config = dict(
    d_model=640,
    head_dim=64,
    d_mlp=2560,
    norm_eps=1e-06,
)
Each number is 128 + 32 x the weight over its row's rms, rounded and kept within 0 to 255. Layers, rows and columns count from 0. The size above them is the row's rms in percent of the matrix's.

# layer 8 attention value, 640x640, rms 0.0381, rows 422-446, columns 128-191
size [119 122 123 118 121 126 120 117 119 125 122 125 127 126 125 122 130 124 126 120 120 122 123 119 116]
[[158  80 103  96 178 147 123 103  79 117 142  75 123 165 124 166 169 129 129 124  82 120 165 126 152 105 147 137 115  85  91 125 111 175 104 106 173  89 121 171  80 121 164  97  97 108 101 149 112 133 138  79  67 124  85 130  86 112  94  83 188  59 154 143]
 [104 152 114 110 155 173 181 107  71 100 114 109 143 119 155 115 123  86 186 136 105 151 149 203 109 123 153 150 150 104 166 163 119  56 169 124 183 152 131  96 114 101 110 131 125 160 156 132 140 154 136 131 162 140  72 121 192  86 146 107 121 212 108 130]
 [ 77 107 138 104 148 122 143 136 102 127 141 108 155 115 125 142 128 131  95 168 213 185 126 103  96 170  94 146 132  64 134 161 138  89 125 103  91 121 160 149 106  99 144 105  77 175  51 101 146  71 187 158 103 116 141 110 106 109 139  91  93 128 130 116]
 [141 144 137 129  55 128 129  97 108 152 108  68 113 110 141 179  74 162  73 161 148 130 104 156 110 104 145 128 115  70 163 156 173 171  68 101 112  97 150 131 134 165  77 155 112 120 144 120 187  92 100  96  99  74 130 149 142  94 132 192 134 102 170 132]
 [166 159 111 157 110 115  92 119 209 151 169 133 106  96  85 130 103 171 101 111 162 163 115 124 146 132 121 123  85  40 135  91  95 125 147 156 112 136 129 108  98 206 169 109 187 104 106 184  73 127 153 130 123  82  86  95 138 128 104 157  99 169 152 129]
 [150  79 126 129 157 121 122 165  67  85 136 123 158 177 128 124 120  88 124  91  97  77 146 129 196 190  93 148 108 139 123 116  98 118 131 131 135 124  52 174 127  89  77 168 104 162  97 146 157 116 155 132  92 154 150 173 180 134  74  87 113 124 162 163]
 [150 116 175  92 138 138 126 140 158 157 115 163 191 153 147 163 105 102 117  88 184 186 136 125 112 125 125 108  95 103 174 136 110  82 140  99 105 144 127 143 155 120 170 186 108 141 113 105 140 143 148 140 139 154  85 165 184 136 161 113  83 167 184 158]
 [162 147 108 154 115 153  99 127 157 115 109 128 145 137  97 185 150 112 112 186  82 140 129 183 118  93 171  70 127 157 174 138  93 109 220 165 101 146  81 137 106 128  84  92 169 101  95 127 176 153 175  69 104  85 162 134  72 104 113 178 106 130 118 122]
 [103 106  95 174 121 161 161 105  73  60  64 118 114  90  89 118  87  88 179 156  94 125  99 127 159 105 138 101 153 104 103 135  92 219  87 146 130 139 131  82 106  95  91 129 148 172  91 146  90 175  64 135 187 110 128 101 170 121 127 123 100 147 169  80]
 [103 191 163 178 166 114 128 126 101 129  87 146 150 150 139 110 153 151 185 135 124 153 162 118 157 119 163 129  41 102 158 102 142 115 176 103 138 155 103 101 166 137 200 123 155 119 154  81  70 129  85 156 131 112 145  97  83 145  77 106 142 142 160 143]
 [150 198 129 155 107 173 145 116 108 176 167 144 139 186 123  90 218 118  85 159 135 156 124 124 129 128 131 128 114 139 116  85 160 145 109 160 150 107  86 132 101 129 121  90 132 151 170 124 132 104 118 123 105  84 131 129 181  81 116 110 104 108 163 160]
 [109 126 124 120 178  93  80 138 113  77 104 118  44  87 119 159 189 119 180 117  91 132 155 109 130 139  62 197 111 131 181  71 143 133 139 152 105 122  90 150 208  75  73  84 101 151  75 109 104 125 155 135  81  67  99  53 182 114 163 151 153 207 109 110]
 [105 161 113  82 144 170 133 134 142  98 135 135 156 121  95 116 157 168 102 150 140  63 205 103 122 124 141 117  77 186 153 174 131 124 135  97  99 124 126 109  82  85 160 100 194 122 133 105 110 153 113 108 106 108  83 172 125 151 169  85  55 110 111 143]
 [109 169 146 123 155 126 107 146 143 138 140 115 178 170  99 177  92 125 103 117 122 147 141 118  72 130 179 163 178 139 127 147 146 111 153 157 138 134 122 111 164  60 117  87 162 123 175 132  94 159 122 166 147  68 146 100 126  57  83 147 103  61  67 227]
 [165 147  94 190  98 115 119 177 110 136  36 156  90 151  96  94  77 146 143  82 109 153  81  90  95  97 121 151 137 161  86  77  98 166  70  91 121 116 142 126 161 100 130  61  96 131 110  72 138 114 140  69 134  87  96 117  87  61 101 133 143 110  83 113]
 [153 115  97  68 118 127  80 121 159 168 173  94 164 118  56 169 108 170 141 114 120 129 163  74  86 197 192 111 128 184 128 156 130 131 132 142 137 108 111 153 204 123 135 153 177 159 163 150 132 133 131 167 102  69 107 119 148 125 143 123 137  94 106 116]
 [105 139 156 136 121 127  85 147 176 164 100  55  82 134 133 148 147  84  97 119 124 116 139 106 109 118 183 154 127 134 111 123  86 162 151 186 137 170 138 153  97 102 154 133 171 154 147 105 158 160 110 114 186 111 110  81 169 163 115 158  78  96 135 127]
 [145 154 120 180 159 195 142 143  56 146 154 149 215 157 154 154 150 122 103 129 159 132  51 160 142 155 149 181 134 127  92 111 150 120 172 118 115 105  96 136 142 149 180 165 105 118 113 139 140 148 124 146 163 158 113 160 138  96 110  98 126 146  71  45]
 [130 147 136  65  96 213 185 149  68 136 119  76 148 208 205 121 147 138 141 121 121 190 133 102  38 133 144  81  70 110 178 144 185 138 107 178 139 113 109 120  61 141 138 138 129 113 152  79 148  95 165 141 134 149 169 172 153 124  98 154 145 100 132 194]
 [140 155 159 179  83 110  98 174 132 132  85 152 133  78  88 140  92  92 105 173  68  99 144 210 133 176 156 111 137 130 133 156 137 134 120 132 136 116 129 154 144 144 152 192 130 139 123  87 151 187 167 122 155 104 154 103  76 140 106 113 114 191 131 113]
 [158  84 113  96 168  92 183 155 142 122 153 133  82  83 162 185 114 180 130 150  75 158 117 133 117 106 135  76 134  88 116  98 147 133 153 174 174 152  86 128 127 138  62 170 175 166 172 143 160  95 153  69  65 129 154 140 129 137 182  50 145 161 122 164]
 [127 182 134 173 166  97 116 136 120 144 149 179 152 187 117 166 150 159 143 177 144  77 138  93 138  93 155 139 132 155 137 130 125 121 144 143 135 142 127 151 127 121  55 133 138 175  90 192 101 154 101 145  93 130 146 163  99 174 150 100 104 211 160  59]
 [170 103 119 136 135 106 128 171 136 144  72 149 171 112 107 106 100 122 109 147  74 153 138 150 162 159 106 127 119 174 158 121  76 121  96 119 144 131 125 138 119 157 111  92 111 142 150 133 119 197 178 128 120 179 227 139  44 127 110  73 120  89 103 153]
 [135 128 135 125 157 155  74 152 123 160 109 106 127 118  49  81 132 125  99  98 114 191  50 123  74 148 135 114 123 142 114  96 119 142 129 102  63 171  92 157 148 116 122  97 118  61 109  82  65  97  75 140 118 115 145 103 142  97 122 136 170 128 209 160]
 [145 110 126 144 160 161  73 118  70  90 130 134 147 143 123 144 172 123 171 123 109 168 106 136 149 127 137 146 169 110 113 161 104 186 130  64 114 176 168 174 141 147 107 151  98 164  85  97 148 125  75 177 100 113  87 113 187 137 142 129 129 181 103  80]]
# layer 8 attention output (transposed), 640x640, rms 0.0687, rows 422-445, columns 128-191
size [110 110 114 111 111 113 109 106 110 112 111 115 115 112 113 114 119 114 115 113 111 110 115 112]
[[124 159 125 142 117 158 122 131 134 139 125  80 137 114 126 180 168 111 156 106 140 131 133 154 151 122 141 104 134 118 157 204 157 114 122 111 114 162  63 101 111 143 155 180 118 118 152  74  91  76 134 132 130  87 142  76 146 150 138  91 125  94 108 107]
 [113 119 145  95 128 119 138 102 181 129 194 118 122 132 157 108 111 161 119 173 172 139  91  83 103 108 130 137 117 130 117 169 141 107  81 142 124 127 118  88 138 187 147 128  74 135 124 121 154 121 177 174 158 105  97 119 109 136 139 139 148 129 123 127]
 [101  76 134 187 159 170 104 132 127 134 135  80  78 110 159 131  84 159 118 162 136 139 157 129 136  81 162  93  75 104 154 163 174 137 149  95 125 178 127 150  84  88 122 198 137 123 149 105  72  58 126 136 171 107 147 113 132 102  91  85  78 112 147 139]
 [107 176  75 173 115  64 157 154 118 129  99 137  98 124 103  96  76 127 138 108 156 129 150 130  92 159  77 136  89 159 134 113 132 140 137 127 166  81  92 139  84 111 115 109 200 114 145 166 148 111 130 165 161  92 172 160 159  89 140 119 127 133  69 100]
 [121 125  99 128 109 107 160 163  92 108 105 139 131 146 117 155 116 136 146 139 142 159  93 152  97  54 163 136  83  34 106  99 107 172 130 144 102  91 145 174 150 124 132  82 147 111 139 188 141  81 131 104 153 122 145 112 139 163 119  99 126  71 105 109]
 [128 158 178 135 132 130 153 112  89 120 120  77 196 117 109 115 155 145 135 116 117  66 117 120 166 143 155  83 174  72 153 146 192 142 199 146 153  69 106  91 109  99  67 167 154 147 142 155  73 140 128 155 120 154 163  87 115 141 116 134 133 122  74 138]
 [128 123 158 132 162 184 122 177  72 110 121 132  96 126 142 125  98 147  70 161 141 114 187  84  67 137 139 129 171 148  90 111 132  81 150 153 106 128 169 116  51 151 120 191  85 105 168 100 150 150 112  91 174 116 125 178 121 136 122 187 130 174 138  89]
 [ 68  99 122 135 120   6 127 126 131  90 141 101 102 179 125 145 148 125 129 165 140  76 159 133 164 115 106  78 132 105 126 143 142 122 194 160 141 109  73 134  80 146 115 140 159  92 109 144 103 183 124  80 112 164  88  84 115 107 130  89 153 106 115 145]
 [121 158  34 144 129 195 127 136 150 131 120  69 133  65 115 177 102 174 110 134 137 121  54 110 109 145 148 153 132  64 113 172 146 111 146 143 111  99 159 130 166  42 146  67 146 136 147 152 139 163 121 192  89 149 112 151 132 184 176 116 163 136 131 129]
 [149 157 148 117 105  96 124 112 114 119 162 118 110  60 118 116 156 116 120 141  89 126 148 137  77 164 132 104  44 148 173 103 154 116  92  86  66 135 143 164  88  73  79 145 145 104 141 100  98 136 179 125 205 127 208 115 107 152 130  70 139 108 121 119]
 [110 118 199  92 121 126  90 161  88  88 125  98  72  90 153 126  94 139 130 187 163 117  57 173  79  61 115 143  65 131 167 112 133 176 127 144 139 189 143 107 113 144 138 127  92 159 131 124 143 128  93  91 168 205 102 112 131 149  32 167 143 149  74 162]
 [147  82 197 116 119  80 161 206 199 146 116 119 167 124 120  91 141 142 117 106 141 117 160 111 166  90 156 141 156 113 153  93 138 140 137 151 129 134 154 120 136  76 136 125 125  96 131 110 207 135 127 118 143 236 140 101  91  58 168 100 126 133 128  96]
 [145 128 152 134 109 126 145 129 106 146  71  84 141 106 154 156 116 133 118 178 172  95  79 165 203  79 126 120 102 101 114 110 131  99 157  80 148  61  95 192 167 136 170 125 121 112 126 118 129 114 130 139 137 140  97 124 158 125 151 138 112 173 103 194]
 [112 115 106  94 139 152 139 144 133  44 102 203 114 153 132 161 101 165 182 103 138  73 108  61 137 218 134 166 110 138 158 102 155 117 139  48 196 158 198 124 140 168 132 122 121 113 133 125 153 109 102 126 102 127 197  94 111 128 143  81 172 115 102 186]
 [ 60  73  94 128 112 158  79 133  98 108 135  72 119 186 148 109 114 143 126 110 103 155 201 136 116 100 123 126 141 133 150 138 149 155 154 198 126 171 140 123 182 118 195  91 110 179 113 148 134 112 140 145 135 149 135  67 145 106 142 114 151 184 107 102]
 [120 183 102 102  91 125 125 107 110 112 158  94 118 101 121 123  96 151 128  99  72  91 106 111 119 124 125  88 226 152 153 114 137 146 138 114 195  86 194 175 107  83 170 178 129 149  59 166 178 120 109 111 167  88 193 129 102  95 171  71 127 126 149 160]
 [123 172 149 123  50 127 126 142 170 153  98 129 137  77 134  93 137 140 130 162 176 161  91  81  88 118  56 127 217 108  98 135  66  94 122 134 122 145 130 121 139 120  93 104 112 113 145 184 106 130  90 202 117 115 112  91 165 105  74 144 135  97 144 135]
 [107 159 176 184 120 168 164  93  86 114 157 135 102 126 136 112 145 108 165  60 129 115 157  90 135 124 132 147 102 157 107 166 111 158 125  95 106 119 139 149 123 110  82 178 136 110 133 194  29  91 136 115 134 144  82  74 101 115 139 161 113 150 126 111]
 [127 148 151  55 126 119  98 126 173 167 124  74  49 164 158 133 138 146 105  85  95 162 145 105 129  68 186 113 197 187 133 101 100 133 142 109 125 104 145 136 155 146 175  83 124 136 166 126 165 154 154  77 149 112 210 160 157 133 116 144 125  86 107 124]
 [149 104 113 141 168 174 128  78 145  78 127  96 134 136  83 122 125 129  69 154 158 162 153 160 113 101 107 130 170 148  74  68 146  58 109 138  98 117 154 145 127 180 143 123 178  86 123 111 136  68 167 135 138 158  77 135 147 180 186 115 153  58 172 114]
 [105 129 142 162  76  71 118 118 124 121 172 141  88  92 166 112 142 156  84 149 146 125 191  69 142 171 117 177 162 161 183 186  71 191 114 145 117 105  84  89 143  75 120 123 115  34 124  71  79 150 151 157 109 132 105  67 113 190 152 120 155 171 120 118]
 [113 104 105 140 117 111 125 192  76 126 133 118  88 105 124 101 141  76 130 139 135  84 132 114 119 100 122 150 119 121 184 147 138 134 138 156 159 159 163 129 166  35 221 147  97 145 107 171 110 115 181 115 195 131 143 112 172 172 165 134  92 195 138 125]
 [132 120  97  82 145 129 134 186  80  80  83 125  53 125 134 146 147 149 174 131 106 102 125 115 107  97 164 140 105  93 124 147 168 150  80  92 120 107 159 220 141 136  97  63  90 112 117 107  63  85 179 141 195 157 136 106 121 138 166  96 173  85 140 133]
 [114  79 154 179  84 176 113 139 106  90 122 175 123  68  96  90 125 143  87 150 100 147 104 141 163 136 190 105  97  91 181 147 157 109 114 147 123 106 100 143 144 121 116 128 137 104 171 128 120 131  64  77  69 126  60 132 173 218 161 154 137 182 140 148]]